Part of a small language model's weights.
Architecture: LayerNorm before each block, learned positions, no biases in attention or MLP, tied embeddings.
Training: a variant of SOAP for these matrices, 134M tokens, 4093 steps.
Each number is 128 + 32 x the weight over its row's rms, rounded and kept within 0 to 255. Layers, rows and columns count from 0. The size above them is the row's rms in percent of the matrix's.

# layer 9 MLP up, 192x64, rms 0.392, rows 106-158, columns 0-63
size [106 119  94 102 125  94  90 100  82  99  92  89  96 120  99  86 109 101 110 109 118 105  85  88  89  99  99  94 115 111  85  78  81  87 101  89  89  94  80 100  83 120  83  95  96 105 105  88  97 127 103  86 114]
[[112 162 147 126 127 182 121 136 150 116  99 143 112 146  79 172 117 189 102 165 126 186 124 130 138  66 122 125  94 138 178 142 119  32  85  87 101 111 150 137 100 177 163 188 110 116 121 170  55 111 123 126 152 113 106 138 113 139 152 163 136  97  86 144]
 [104  99 143 198 178 180 106 149 168 129  88 114  51 156 142 124 101 131 107 209 156  83 182 157 142 120  67 138 133 105 146  71 121 177 138 157 149  75 148 148 111 110 106  87 131 120 116 112 132 103 123 111 108 170 130 121 168 127 155 182 139 131 120  97]
 [100  54 190 139 123  85 171  86 161 172 132 161 149 110 122 134 123 149 131 131 159 168 110 122 132 124 118 174 109 132 126 129  80 168 190 124 139 148 158 114 118 168 136  73 117 108  82 170  97  84 175 174 150 136 125 155  95 161 178 121  71  95  99  83]
 [145 115 112 191 121 133 125 180 121 137 113  62 139  83 128  79 148  89  91 127  88  83 113 131 127 152 164  83  83  65 143 121 169 150 146 130  63 141 177  92 132 100 133 141 106 122 171 100 140 152  86  62 170 136  69 152 144 128 158 126 140 129 154 174]
 [181  91  71 145 147 117 180 230 131 129 169  39  75  64 126 101 128 123 160  83 106 114 130 151 166 132 121 114 140 130 156 138 151 138  80 124 140 110 100  73 120 111 146 100  90 118 141 110 140 151 133 150 120 126 119  78  64 144 143 135 105 140 118 118]
 [130 125  90 109  81 154 190 171 153 135 112 108 101 100 127 133 119 116 127 174 124 132 139 110 182 148 124  79 148 136 157  98 137 114  80 147 115 107 137 164 225 115 109 110 114 200 121 145 125 127 145  75 138  55 112 159  71 124 144 125 118 109  52 100]
 [176 157 237 115 153  95  94 101 120  98 193 128 123 110 109 136 114 144 101 133 115  96 159 104  96 111 134 163 188  83 121  97 139  74 111 165  88 133 128 117 203 107 149 105 144 130 101 122 154 126 105 161 106 117 112 202 112 158 137 131 128 101 110  85]
 [156 126 144  61 138 121 150 164 172  95 155 126 110 134 201 149 174 148  93 185  95  98 181 113 117 152  93 110 116 126 128 126 135 195 148  90 111 127 121 109 134  89 157 149 125 158 111 177  69 166 113 162  94  98 144 147 188  57 131 125 128 150  86 108]
 [156 152 159  84 124 170 168 148 142 117 133 175 162 117 195 117 120 159 130 113 159 101 101 113  76 111  91 184 123  83 136 173 111 105  72 129 103 127 101 124 142 240 101  88 143 121 139 167 139 123 158 149 138 144 119 126 166 151 100 109 112 184 135 182]
 [130 130  83 124 115  87 142 159 200  77  78 144  61 150 104 128 132 136  43 105  76 118 145 123 150 110 105  90 113 118 109 119 113 130 131 145 132 135 150 123 148 100 169 175  94 164 111 100 159 191  43 100 113 131 154  99 136 110 147 100 126 162 104 176]
 [119  97 167 113 144 190 164 122 162 104 144 163  87 118 125 118 145 109 142 132 186 132  78 126 198 138 163 120 129 113 105 120  71 122 191 108  94  41 172 152 124 160 163 105 125 122 123 105 101  98  92 188  89  80 145  87  99 110 109 117 140 163 113 154]
 [170  80 125 118 143 145  93 199 137 121 135  68 104 153 182  98 212  90  87 146 101 193 122 127 129 113  76 179 141  93 102 148 137 189  76 128 125 105 121 128 115 130 158  88 134 149 147  97 133 121  92  92 153 166 121 157 137  95 164  97 145 143 132  93]
 [ 72 142 122 132 116 161 187 173 130 140 126 190 117 111 123  92 142 132 109 149 126 115  95  63 144 139 119  95 125 100 155 132 133  95 183  70  62  91 109 157 121 135 150 110 151  87 160 169 145  80 176  94 108 173 129 139 149 176 195  87 137  89 102 134]
 [138 114  79 183 211 138 188 139 136  95 128 161 130 136 140  96 136 126 128 126 117 118 146 107 115 150 144 157 113  93 118 110 144 175 130 102 103 183 110  97 179 135 103  96 122  89 141 110 161 154  48 158 119 150 156  91 112 123  87 186  99 170 199  87]
 [ 83  99  45 177 143 144 137  83 144  69 111 119 116  79  76 118 131 103 132 117 106 123 115 124 139  87 111 136 114 116 142 141  80 193 126  90 112 116 112 112  55 143 197 158 157 122 149 171 129 120 113 194 132 177 166 146 125 128  92 127  84 149 161 115]
 [195  91 142 142  64 164  94 149  93 110 104 141 154 169 175 161 130  98 111 140 124  98 147  49 110 101  89 140 139 200 147 174 162 131 139 155 124 137 123 135 180 134 126 140 125 149 108 131 140 144 136 103 128  33 132 104 136 102 159 120  82 162  77 149]
 [127 141  73 173 152 133  80 155 164 168 116 121  99 112 182 134 125  89 155 160 116 127 147 129 189 170  94 115 121 110 216 160 122 163 121 157 129 129 150 102 137  91 165  61  83 143  94 100 165 179 184  95 108 148 107 133  84  95 116 137 164 138 102 113]
 [114 156 106 113  54 143 139 103 115 187 112  84 126  94 128 123 151 124 167 121 132 140 104 127 134 131 244 138 168 131 100 118 105 137  65 102 130 163 142 136 112 106 115 135 171 158 188  87 111 132 142  59  84  87 158 155 132 125 114  99 150 133 187 118]
 [ 86 155 113 163 157 163 110 115 174 133  98 162 120 195 140  74 189  92 107 120 142 148 102 102 134 105 155 192  99 137 154 130 114  96  74 143 113 159 141 164 158 158 159 110 183 104 103 169 125 121 129 147 103  63  85 181 104 141 170 151 174  99  98 133]
 [ 50 155 135 131 127 108 180 140  97 113 157 157 176 161  93  62 126 151 140 102 141 124  96  91 159 110 133 135 175 103  92 162  79 160 160 139  83  90 156 147 214 110 130 112  88  98 145 162 141 170 156 111 143 162  94 124 167 153 147 172 156 153 108 110]
 [156 109 132 144 206 100 104 118 101 130 115 226 101  82  98 121 139  99 144 160 115 131 164 109 194 120  97 154 101 136 112 135 120 103 176 132 116  53 101 146 177 112 150 140  67  78 124 172 121 117 107 141 111 139 171 158 123 143 165 125 119  69 104 130]
 [107  66 185 182 158 125 151 145 119  92 152  87 141 129 122 121 111  78 129 117  38 119 131 130 126 142 106 103 123 142 129 122 143 104 129 206 158 173  85  57 149  75 105  90 129 140  82 172 124 166 130 143 139 157 152 110 102  86 138 162 110  79 147 110]
 [101 109 162 123 130 117 134  96 138 150 113 144 146  91  65 151  77 114 198 156 103 153 130  69  77  88 114 156 144 153 143 181 124 159 126 158 145  89 133  96 123 159 172 143 142 108 101 132  89 161 181 128 161 126 131 154  38 133  88 122  76 140  71 129]
 [142 113 132 107  99  96 136 138 179 168 155 204 161  88 134 125  90 134  91 138 117 170 186 112 101 158 146 120 145 148 158 161 114 121  94  97 157  83 136 106 133 113 114  60 121  91  92 142 137  97 146 120 117 133 165 148 182 158  75 165 149  95  44  79]
 [130  26 153  94 110  75 126 130 123 125 155 139 175 149 136 156 154 104 101  81 164 152 150 126 122  84 139 136 136  96 117 116  97 143 171  73  69 116 165 122 171 172 155 117 178 143 118 122  88 101 174  72 161 134 116 155 133 182  92  97 135 118 121  84]
 [176 123 113  33 125 148 120 154 112 141 132 112 110 134 192 151 186 142  94 145 118  90 158 128  87 133 176 154  64 177 123 146 109 126 126 136 122 127 141 144 130 136 164  99 108 142 126 216  95 115 169 130 172 132 107 166 172 170 150 143  59 134 110 145]
 [134 184 116 100 106 176 123 116 119  92 168 136 123 107 151 153 131 173  89 120 143  86 100 108 145  88 119 120 123 133 135 222 116 156 124 112 111 114 166 145 128 127  85 142 145 119 211  79  93  95 120 144 126 169  69 128  83 186 183 148 127 181 167 129]
 [108  79 174  75  80 171 104 134 151  94 111 203 137 198 155 121 131 103 129 164 131  73 123  94 106 118 135  92 145 160 146 154  86 172 118 136 135 151 123  79  74 164 132 117 117 166 149 139 119 107  85 136 120  70 124 119 146  60 152 157 178 160 132 115]
 [130 134  91 126 193 200 146 104 172  99 158  95 122 147 111 110 123 136  90 147 141 146  97  80 114  83  93 110 125 133 115 116  86 123 154 187 121 149 152 133 156 124 148 115  58 127 126 113  83 109 159 150 246  81 123 130  92 142 153 129 125 177 145 120]
 [ 70 122 197 185 158 113 117 103 153 117 118 139 136  78 152  56 166  85 143 113  99 125 165 109 140 123  68 123 129 146 203 123 134 163 182 126 130 141 128  62 126 136 145 143 116  78 121 123 115 164 129 166 161 173 192 127 171 130 121  89 110 115 143 146]
 [ 55 128 110 120 139 109 168 165 149 138 151 117 164 126 202  68 128  96  88 191 136 162 113 113 148 133 113 102 106 111 121 143 166 129 122 162  86 103 112 104 162  81 119 140 150 118  79  83  83 143 152 115  65 141 158  92 158 113 104 190 186  97 146 121]
 [145  89 108 184 127 119 183 129 179 147 155 121  84 134  87  94 124 133  78 144 126 105 161 163 141 174 149 107 146 152 130 152 113 134 182 112 132 106 108 103 118 157  79 101 132  84 100 111 151 120 121 235 110 178  89 134 134 191 116 158 162  73 106 111]
 [115 174 150 125 113 170 105  56  84 154 145  73 124 199  96  95 114 155 125 161 124 172 115 173  79 124 135 142 129  78 101 105 167 142 109  67 136 101 133 127  59  93  74 162 165 135 128 126 165 126 129  98 133 123  89 121 105 168 119 151 128 122 197 136]
 [125  64  90  97 133  51 165 135 113 145  96 141 134 124 160 106 126 139 118 129 176 139 169 162 171 137  79 137 128 216 166 116  64 143 120  95 130 130 163 110 109 164 165  96 129  85 130 140 162 139 133 123 142 185 117 202 108 106 149 109 138 117 110  66]
 [134  79 137 159 139  91 208 150 111 143 137 105 132  90 142 213 135 125 125 121 104 163 139 103 162 190  96 117 143 138 120 130 132 123  90  85  90 144 131 147  99 121 167  68  82  88 101 122  62 118 200 138 114  90 136 148  68  99 146 155 115 115  96 122]
 [ 90 128 113  76  84 136 155 108 163 130  94 132 152  97 111 125 155  79 139 147 140  83 115  96 176  76 166 141  88 161 147 174 168 125 136 146 111 165 148 132  81 112 148 111  71 152  81 112 152 172 128 124 128  66 103 196  54 166  93 146 121 122 145 162]
 [116  55 123 148 104 111 163  60 175  68 124 104 150 105 141 109 107  88 123 126 119 136  71 148 170 172  55 147 150 121 161 115 103 118 138 145  65 129 148 149 122 136 107  77 157 137  21 146 120 124 110 156 122  97 138 119 106 175 124 103 127 112 134 110]
 [181  75 107  72 117 126 207 119 158 121 197 113 128 127 124 114 146 108 123 134 106 106 163 105  89 146  95 125 194  95 172 155 113 139  56 144 108 124 139 131 204 117 122 114 106 151 119 120  94 148 171 169 138 153 143 166  86 120 183  76 141 139 112 133]
 [133 140 149 148 160  75  66  58  97 127 128 147  99 151 105 163 150 128 216 120 112 126 126 101 118 158 132 130 152 137 146 156 132 134 171 109 143 129 180 114 143 129 119 115 105  47  85  89  78  99 107 161 212 184 122 139 155 114  88 118 127 147 112 156]
 [132 163 130 153 138 160 107  63 142 115 114 167 110 126 113 169 134  61 102 105 109 136  71 110 182 185 174 189 127 135 113 121 101 136 151 121 123 106 177 162  94 112 201  95 126 106 113 129 141 123 105  99 161 108 113 172  97 179 128 144 108 146  43 105]
 [125 181 134  91 115 131 168 137 117 127 118  93  85 137 147 139 116 121 148 187 154 113 123 127 152 122 115  90 119 156 148 130 129 117  66  49 150 120 144 131 110 170  98 175  38 156 121  89 157 133 101 156 200 118 115 159  98 157  59 165 151 116 132  72]
 [108  60 106 116 122 151 162 112 115 167  85 152 140  78  95 112  71 112 112 173 145 137 160 113 166 106  85 164 140 141 139 128  98 153 176 149 176 100  72 127 111 143 165  64 102  91 102 148 179 109 115 116 195 119 143 117  98 101 161 195 137 105  98 106]
 [153 101 137  98 164 119  72 120 136 118 156  78 121 108 114 105 154  85 117 135 102 166 171 160 103  81 109 184 201 109  88 102 129  85  90 132 130 185  98  71 176 184 103  94 134  99 123 122 110 136 165 124 125 111 155  54 115  93 107 131 164 109 155 103]
 [136 121 143 108 148 149 134 181 116  76  87 147 162 130  77  86 141 158 154 166 130 142 111 149 182 138 114  92 194 135  66 145  84 137 121 174 156 142 183 113 121  66  76 124 104 101 112 127 131 126  51  75  84 145 128 131 146 143  74 131 101 161 102 139]
 [147 120 169  95  92 193 142 103 109 145 144  67 151 112 106 112 185 124  84 177  73 126 144  86  91 128  73 139 144 165 137 123 140 162 111 147 122 113 125 183 150 136  54 157 164 132 150  81 161 114 151 159 128 132  49 133  98 138 146 102  67 135 131 134]
 [ 48 156 130  59 102 127 133 162 149 153 109 107 168 168  54 131 153 159 111  87 134 135 145  75 128  88 105  80  99 157 165 169 130 117 103 128 101 105 139 109 139 169 150 154 143 115 115 105 144 148  95 129  62 136 131  93 132  94  98 126 176 144  94 204]
 [180 102 103 100 148 151 160 134 110 106 117 188 134 141 132 167 163  68 119 173 154  80  63 112 149 136  71 139  98 169 210 128 138 159 125  76 104 129 127  96 186 133  88 125 102 145 133 159 153 107 121 116 136 133 158  94  79 177 125 116 130 149  74  99]
 [169 135 151 131  79 120 171 139 161  97 109 225 113 140 136  95 125 144 107 134  96 164 170 174 197 134  89 141 146 141 168  68 109  86 147 116 156 131 128 188 139 132 118 107 121 122  46 160 169 128 145 151 139  80 121 117 145 102 134 112 106 129 152  69]
 [107 138 119 165  87 132 155 146 147  26  97 145 133 197 158 140 170 139  75 145 121  98 146 117 119 165 137  93 147 166 139 174 107 173 147 126 161 111 113 198 139 106  92 140 124  89 100 133  95 140 141 172 140 125  71 111 139 132 130 206  81 134 116 154]
 [104 168 143 164 100 159 125 114 183 190  88 107 118  88 131  99 139 114 112  99 154 101 110 132 141 113 135 143 119 118  96 169  97 124  65 202 133 115 135 148 128 102 187 186 122  93  85 129 120 183  57 103 181 122 134 180 146 158 184 130 121 128 145 159]
 [ 89 105 156  91 144  93 128 139 156 154 114  89 176 155 112 139 126 112 152 162 162 134  55 137 149  99 155 104  87 102  87 116 127 161  91 149  79 130 101 123 192 169 169  88  79 107 107 180 115 112 119 103  69  88 115  84 169 132  69 154 143 150 170 125]
 [133 135  85 109  66 122 137 128  90  90 113 152 110 125 153  80 105  55 125 122 115 111 201 131 128  91 159 119 129  43 118 144 147 132  93 105 136 161 113 126 115 150 123 160 110 135 137 157 155 172 164 141 125  84 129 113  76 224 149 127  90  72 152 109]
 [ 85 126 145 167 180 104 117 123 138 199 143 150  86  92 153 153 154 167 102  95 169  91 156 110 141 123 133 109  96  95 137 167 122 112 163 116  65 133 107 147  95 137 112 177  64 108 141 194  82 133 104 147 154 144 163 176  91 134 184 140 161  95 109 170]]
# layer 9 MLP down (transposed), 192x64, rms 0.334, rows 106-157, columns 0-63
size [119 115 101  98 111 101  93 106  77  93 110  83  92 149  95  84 106  88 118 114 106 120  59  79  81  92  90  99 123 115  89  77  68  89  94  91  87  87  88 101  84 126  85 101  92  88 115  77 107 152  80  79]
[[138 149 192 127 165 151 107 123 119 158 156  86  82  75 110 125 128 137 142  99 133 185 125 159 116 136 125  91  74 103  94 195 155 111 181 119  78 120 110 115 157 142 106 120 103 116  97 106 177 132 120 135  94 115 165  57 168  92  59 189 123 141 157 110]
 [140 118 135 121 165 164  98 157 154 153 145 146 100 136 205 122 133 152 108 232 106 141 160 131 159 107 114 144 125 141  79 120 141 141 168 145  80 141 197 133 138 138 165 120  46 159  74 129 119  89 188 124 103  95 133 106 157 114 151 162  93 153 139 119]
 [168 155  45 145  94 167 160 138 178 128 162  86 105  99 143 152 110 123 109  90 142 130 129 152 143 123 179 140 110  93  81 126 129  82 115 135 126  96 128 153 115 125 142 107 161 144  90 124 135 150 180 143 134 152 110  99 193 121  79 211 103 119 149 215]
 [ 81 125 142 172 113 111 194 110 128 146 115 132 111  78 160 108 134 108  96  73 123 151 119 120 101 137 159 154 110 142 165 160 185 139 119 105  92 136 145 185  94  22  81 132 142 151 176 136 112  81 139 120  98  65 116 140 104 139  98 126 109 157 108  73]
 [119  99 125  61 164 137 166  72 148  85 136  85 138  93 146 163 110 166 193  85 137 135 140 102 109 134 155 107 159 116  90 141 138 116  84 127  86 144 149 123  52 118 118  91 177 125 136 131 147 163  51 145 122 142 170  77  83  88 139 122 115 180 107 122]
 [165 123 126 173 159 138 127 115 171 181 133 130  77 168 103 149 139 129 120 101  92 120  80 156  91 157  78 131 163 128 173  64 169 125 100  90 163 148 119 144 145 146 145 180 106  97 114  83 148 121 153 138 149 194 135 144  98 151  91  62 127  52 118  92]
 [123 118 141 147 110 126 122 115  76 203 135 152  70 218 107  82 176 139 105 177  96 157 171 112 102 126 185 120 136 121 153 139 114 102 145 148  75 138 128 110 158 172 153 146 139 156  78 111 162  78 148 136 138 102 146 155 142 187 148  82 124 114 104  86]
 [111 133 109 177 135 115 123  91  73 166 146  46 106 120 146 104 123 133 165 147 132 151  84 163 153  93 125 110 103 134  99 103 199  79 103 136  78 106 129  83 149 124  63 118 141 121  76 145  63 138 158 136 122 136 135 138 139 132  79  76 135 119 118  51]
 [120  97  81 100 108 159 110 138 149 150 175  58 171 198  55 131 102 131  92 124 125  60  85 120 115 129 101  91 117 145  81 111  84 141 122 124  96 152 121 146 133 127  88  81 124 109 138 130 109 168 161 154 181  98  82 111  97 146  66 123 122  86 104 122]
 [115  98 118 144 165 144 131  64 102  67 121  80 132 124 187 136 112 107 171 174 148 145  96 138  84 115 133 141 138 107 108 102 129 172 171  66 176  90 134  65 122  96 182 147 154 108 116 155 121 133 162 106 107  71 159  75  80 152 111 125 153 106 175 141]
 [161  55 186 103 178 124 102  80 119 111 132  73 117 138  57 139 116 115 154 100 110 140 156 154  86 123 161 145 134 130 147 132 144 130 180 100 147 124  83 132 165 134 219 132 143  91 116 129 114 135  90  94 165 162  87 154  70 155 147  83 148 155 120 151]
 [101 122 126 155 141 141 164 126  70 132 131 114 132  86 137 149 127 164 195  98  23 106 129 112 140 103 156 125 100  86 122  89 156  88 172 125  75 128 117 143  86 115 115 118 149 125 161 120 127 127  95 147 155 156 120  74 168 194 196 140 146 169 135 178]
 [115 133 139  75 102  86 159 132  94 130  89  87 125 122 116 153 110 107 113 102 156 108 144 143  90 139 167 139 117 146 116 161 142  91 144 196 158 147 139 186 142 159 133 140  98  96 182  99 156 138  76 218 140 157  90 189 145 136 178  98 180 125 136 184]
 [158 135 152 134 117 169 148  90 121 104 126 119 153 104  99 103 130 184 181 120 151 183 155  99 166 108 134 109 111  90 133 161  92 155 154 172  91 118 162  84 133 162 109 161 105 131 114 120 170 115 127 103  63 135 175  73 131 102 183  27 135 119 150  90]
 [154 141  82 106  70 135 135 166 147 160  96  92 120  97 109  97  87 151 137 130 120 127 103 137 165 132 102 145 102 133 147  90 187 153 140  92 121 129 113 165  60 146 163 138 134  83 135 154 109 177 100 165 167 160 135  89 185 111  95 194 159 102 190 186]
 [103  95 124 107 183 149 106 179 137 153 126 160 128 118 180 134 130 128 122 151  81 112 142 101 157 109 155 140 141  75  92 100 191 161 177 109 142 108 140 138  68 100  88 147 113 134 173 123  95  58 126  75  87 153 100  63 103 132  82 164 149 109 107 178]
 [167 134  54 171  92 132 138 147 167 141  98 108 194 171  66  94  74 139 117 165 144 119 125 135 113 161 120 135 139 115 104 137 147  58 170 122 110 104 120 130 145 168 167 111 128  82  47 132 148 102 157 137 107 180 158 148 134 105 169  88 142 142 171 107]
 [169  68 162 100  95 117 162 125 176 146 106 109  57  91  86  56 114 126 112 100 119 116 194 169  65 122  81  90 169  87  97 159 110 168 121 104  84 104 142 108 128 136 143 134  88 159  92  98 113 134 119 128 115 153 141 136 144 105 118 197 113 125 126 157]
 [110 124 100  84 102 203 121 103 168 110 144 119  95  89 166 134 126 161 105 185 113 125 165 176 148 139 178 136 151 194 140 157 117 199 108 100 123 147 155 167  92 126 118  85 115 151 166 147 151 144 130 127  73 180  80 105 154 147 141  65 132 116 109  87]
 [ 85 156 107 122 129 131 170 204 171 131 132 123 131 138 152 142 126 124  82 100 155 117  94 132 163  82  84 168  97  97 140  94 189 131  91 133 160 143 148 154 121 178  27 111 130  96  95 174  99 187  85 136 138 138 151 109 105 125  95 122 108 104 101 168]
 [130 136 115 123 134 131 106 173  65 165 193 104 136 132 116 145 107 146  66 120 180 122 163  96  74 151 114  89 170 163 146 100 121 144  84 143 175 178 142 102  78  91  80 143 150 126 212 146 130 113 153 114 142 138  74 119 168 100 126 119  90  78 144 138]
 [121 112 138 136 170 116 113 156 152 129 159 130 108 107  76 112  58 137 105 167 103 155 143  52 106 135  95 122 122 188 150 151 115 124 147 154 146 138  88 138 158 230 146 114 117 135 154 137  95 163  91 107 119 155  53 167  95 113 190 119 136 124 170  98]
 [112 112 107 176 135 167 100 129 110 138 172  90 154 113 139 150 122 164  30 104 148  94  98 158 173 185 149 121 123 155 136 103 124 107 131  94 100 110 169 135 163 134 109  96  98 103 170 157 122  56  74 194 144 176 144 174 143 138 122 122 120 110 178 100]
 [130 152 123  75 131 166 115 135  90 152 122  93 183 110  73 120 112 113 133 138 187 124 137 114 146 151 139 105 154 103 118 116 157 149  97 164  91 172 102 163 107 161 148 147 104 179 122  77 115 117  45 136 181 164  80 146 104  77 175 143 115  76 182  98]
 [161 169 142 171 170 174 136 140 117 139  83 161 156 171 130 132 111 134 142 140 135 161 143 141 180 107 136 136 118 123 137 111 164 115 114 108  97 158 164 122 118  89 108 147 102 124 200 191 159 158 127 152 150 112 208 100 132  97 102 227 112 164 171 170]
 [ 97 222 121 219 117 147 138  99 142 100  74 114 152 122 123 103 154 132 133  98 144 165  80 136 161 118 105 125 135 119 127 140 189 132 145 143  78  98 144 106 147 138 138 178 176 109 182  83 131 126  99 154  98 131  91 114  81  96  82  91 152 166 161 140]
 [127 156 145 122 143 135 117 143  82 118 100 123 140 126 113 175 170 131  99 153 141 131 169 144 113 147 128 131  73 169  98 193  84 177  82 135 155  96 153 100  81 131  80 101 149 163 191 146 138 112 155 126 120 109 103 127 143  82 129  20  92 149 181  98]
 [ 65 163 127 114  89 132 137 174  81 148 149 156 124 156 148 133 162 117 131 138 155  94 111 120 101  93 180  77  99 164 118 154 123 184 149 105  71 148 132 136 120 118 123  94 159 187 117 112  48 143  85 102 135  47 172  76 150 162 131 131 154 138 114 103]
 [105 150 194 108 138  72 131 121  75 179 141 130 140 122 122  88 127 143 126 139 118 120 117  38 170 120 107 154 153  90 144  99 132 146 151 108 145 184  86 117 133 159 103 136 169 156 104 142 120 142  68 138 179 111  65 131  82  91 165 208 129 148 112 146]
 [183 138  85 128  81 154 142  68 144 141 147 134 113 118  35 134 104 139 112 136  89 162 135  61 145 147 106 136 162  56 109 109  82  71  84 174 120 160 116 165 123 160 143 182 113 148 105 135 178 111 116 125 113 150 132 111 145 108 164 145 161 123 180 134]
 [124 131 160 180 147 107 141 120  60  99 117 161 105 146 123 167  78 117 123  92 146 122 104 155 130 119  98  56 159 143 137 147 114 203 177 131 170 109 167 176 173 137  85 170 168 164  91 145 100 113 109 122  90 157 137 102  87 133 132  70 169 144 138 172]
 [ 50 150 108 119 169 158 141 167  72 194  69 173 138  92 180 147 122 142 157 141 134 129  90 127 108 105 164 159  84 167 119 128 124 116 181 168  96  82 121 127 153  92 102 102 100 123 117 164 101  80 114 110 170  93  94 137 132 105 147 105  94  96 134  77]
 [160 123 208 115 132 143 160 192 123 105 111 137 139  83 185 152 142 122 146 105  62 120  85  90 143 117 151 134  91 145 125 125  83 134 145 168 109 129 130 147 164 104 108  93 109  55 181 110 125 122  86 136 131 157 173 144  80 119 164 212  95 141 140 144]
 [ 95 124 138 124 129 216 102 161 107 126 111 157  74  96 118 114 120 137 135 141 126 115 132 120 132  72 112 117  90  70 111 150 161 163 137 119 109 169 140  98 149 103 125 145 103 152 158  63 148 115 133  97  74  81 146  71 121 191  98  38 117 176 109 116]
 [139  91 107  98  87 122 105 129 129 103  94 144  90  99  80  73 125 100 166 160 154 130 182  95 134 102 101 160 123 131 155  93  83 128 133 110 199  98 163 173  96 144  85 125 100 105 184 170  86 101  79 162 149 122  74 154 185 160 156  94 107 133 134 152]
 [ 71  86 163 111 168 167  77 135 157 160 174 132 119 142 104 154 153 158  69 136 139 114 127 144 139 132 123 133 151 137  85 127 129 149 150  91 179 111 184 148 147 161  91 160 147  96  66 114  68  49 175 124 103 112 175 108 156 111 103  99 138  81 160 132]
 [ 83 117 125 104 121 150 125 189 130  72 104 195 124 131 162 129 162 137 139 129 179 100  92 173 136 135 102 118 142  38 154 141 166  95 153 164 132 146 165 165 171 155 194 154  75 140 114 137 136 115 143 122 104  98 193 149 145 131 117 113 125 163 170  78]
 [214 159 112 108 168 138 110 114 142 102 161 108 119 103 118 146 136 107 115 180 138 149 164  87 108 128 141 180 154 128 113 130 127 126 114 160 131 157 116 204 131 141 139 129 123 135 157 190 184 172  68 127 128 142  75 174 212 123 139  88 128 106 154  74]
 [162 176 162 123 100 154 167  93 132 116 172 115 112 108 152 118 160 114 157  92 152  93 122  52 170 107  68 134 162 106 139 121 107 108  76 129  72 144 102 120 142 109 132 121 114 103 119 105  76 126 116  97 103  57 168 144 112 204  93 192 122 126 169 145]
 [110 158 156 173 178 116 135 134 151 109 117 131 143 145 126 145  67 186 125 160 182 101 205 122 109 192  94 134  85 121  94 175 161 143 180 175 124 139 146 118  90 123 149  96 138 101 137  97  99  72 136 141 126 109 169 150 163 132 140  62 127 173  82 119]
 [150 124 118  95 115 107  61 140 138 124  60 162 141 119 103 132  92 159 120 122 109 185 132 113 110 133 122 132 168 152 112  82 152  99  91 130 244  90 107 116  78 154  55 152 101 100 103 106 130 102 174  79 140 153 127  89 127  99 122 123 140  87 116 146]
 [120 139 139 124 159  85 122 149 111 140  96 113 179 119 168  45 147 190 165 130 138 141 122 118 139 194 155 162  85 177  63 101 126 165 173 136  53 129 146 124  92 100 121 131 176 159 132 162 102 152 147 133 137  86 137 111 182 135 125 147 171 117 178 122]
 [ 66 127 121 120 148 222 128 178 141  95 145  86 166  65 134 145 108 132 156 143 155 104 172  90 125 115 100 143 103 133 122 161 138 108 147 184 136 124 123 135 104  99 121  72 133 189 129 174 129 141 115  91 179  52 125 155 147 160 146 128 129 141 172 176]
 [138 110 132  73 171 164 153 155  42 119 121 125 181  95 163 136  93 125 150 128 179  76  96 156 100  95 144 167 108 139 130 167 121 112  86 116 127 180 145 187 134  65 126  71  99 157 110 189  98 152 148 107 137 124 119 110  95 127 130 118 164 122  75 105]
 [ 59 118  88 130 152 176 137 185 145 100 143 114 118 129 184 110  89 157 116 143 150  91 104  75 158 156 130 122 109 144 149 184 139 133 164 140 112  98 152  98 132 133 134  95 116 187  85 101 161 133 130  93 129 128 137 144 114 147 147  35 202  73 157 103]
 [115 119 169  95  81 138 132 129 192 106  82 111 123  83  96 131 107 131  83  88 154 171 104  86 121 136  92 123 109  95 144 147 151 122 147 120 107  69 141 119 133 144 146 111  97 108 106 120 211 156 157  96  83 162 151 112 107 145 121 179 206  57 113 167]
 [ 84 140 126 113 157 103  92 150 136 163 115 150 106 114  89  67 111  88  67 112 203 156 160 146  92 166 163 129 149 158 178 124 153  79 152 147 166  99 142  77 178 124 121 123 168 127 124 106 158 121  74 181 103 162 131 113 145 138 145  69 108 106  70 117]
 [112 141 116 140 122 118  80 110  71 115  79  87 116 103  72 134 113 138 163 158 148 157 159 126  93  99 171 129  74 134 134 122 144 121 161 129 107  47 127 156 131 127  85 113 152 123 140 197 160 124 134  70 197 206 115 124 122  75 151 140 113  92  90 112]
 [130 124  99 144 133 157 127 121  55  83 132 114 127  83 124 104 100  89 139 121 201 156 208 108 152 133 149  90 179 142 128 142  99  89  95 171 123 137 122  65 201  92 149 122 114 164 121 134 167  85 135 109 165 140  80 133 103  98 126  76  86 103 138 130]
 [104  89 110 143 135 164  93 107 113 185 109  80  77 133  93  99 150 155 134  98 132 120 124  91 107  99 139 121 125 104 194 106 112  90  89 178 176 113 128  86 194 114 146 123 149 174  90 203  86 124  81 182  78 120  91 125  83 129 139 136 114 136 150 147]
 [152  95 139 135 169 174  99  78 124 190 125 160 110 158 161  99 170 122  78 166 112 121 101 135 119 131 155 146 118 186  98 183 150 136 132 154 109  99 146 126 161  81 126  81 151 120 135 186 138 157 153 135 113  90 143 125 163 184 107 144 197  67 121  67]
 [144 106 102 153 197 121  97 158  88 152 115  98 153 108 141 155 121 156 101 142 128 125 111 137 112 170 137 188 152 195 125 124 155  82 164 141 171  90 120 150 150 140 145 156 137 105 173 119 151 117 101 189 171 182 102 151 195  49 167 156 157 158 134 105]]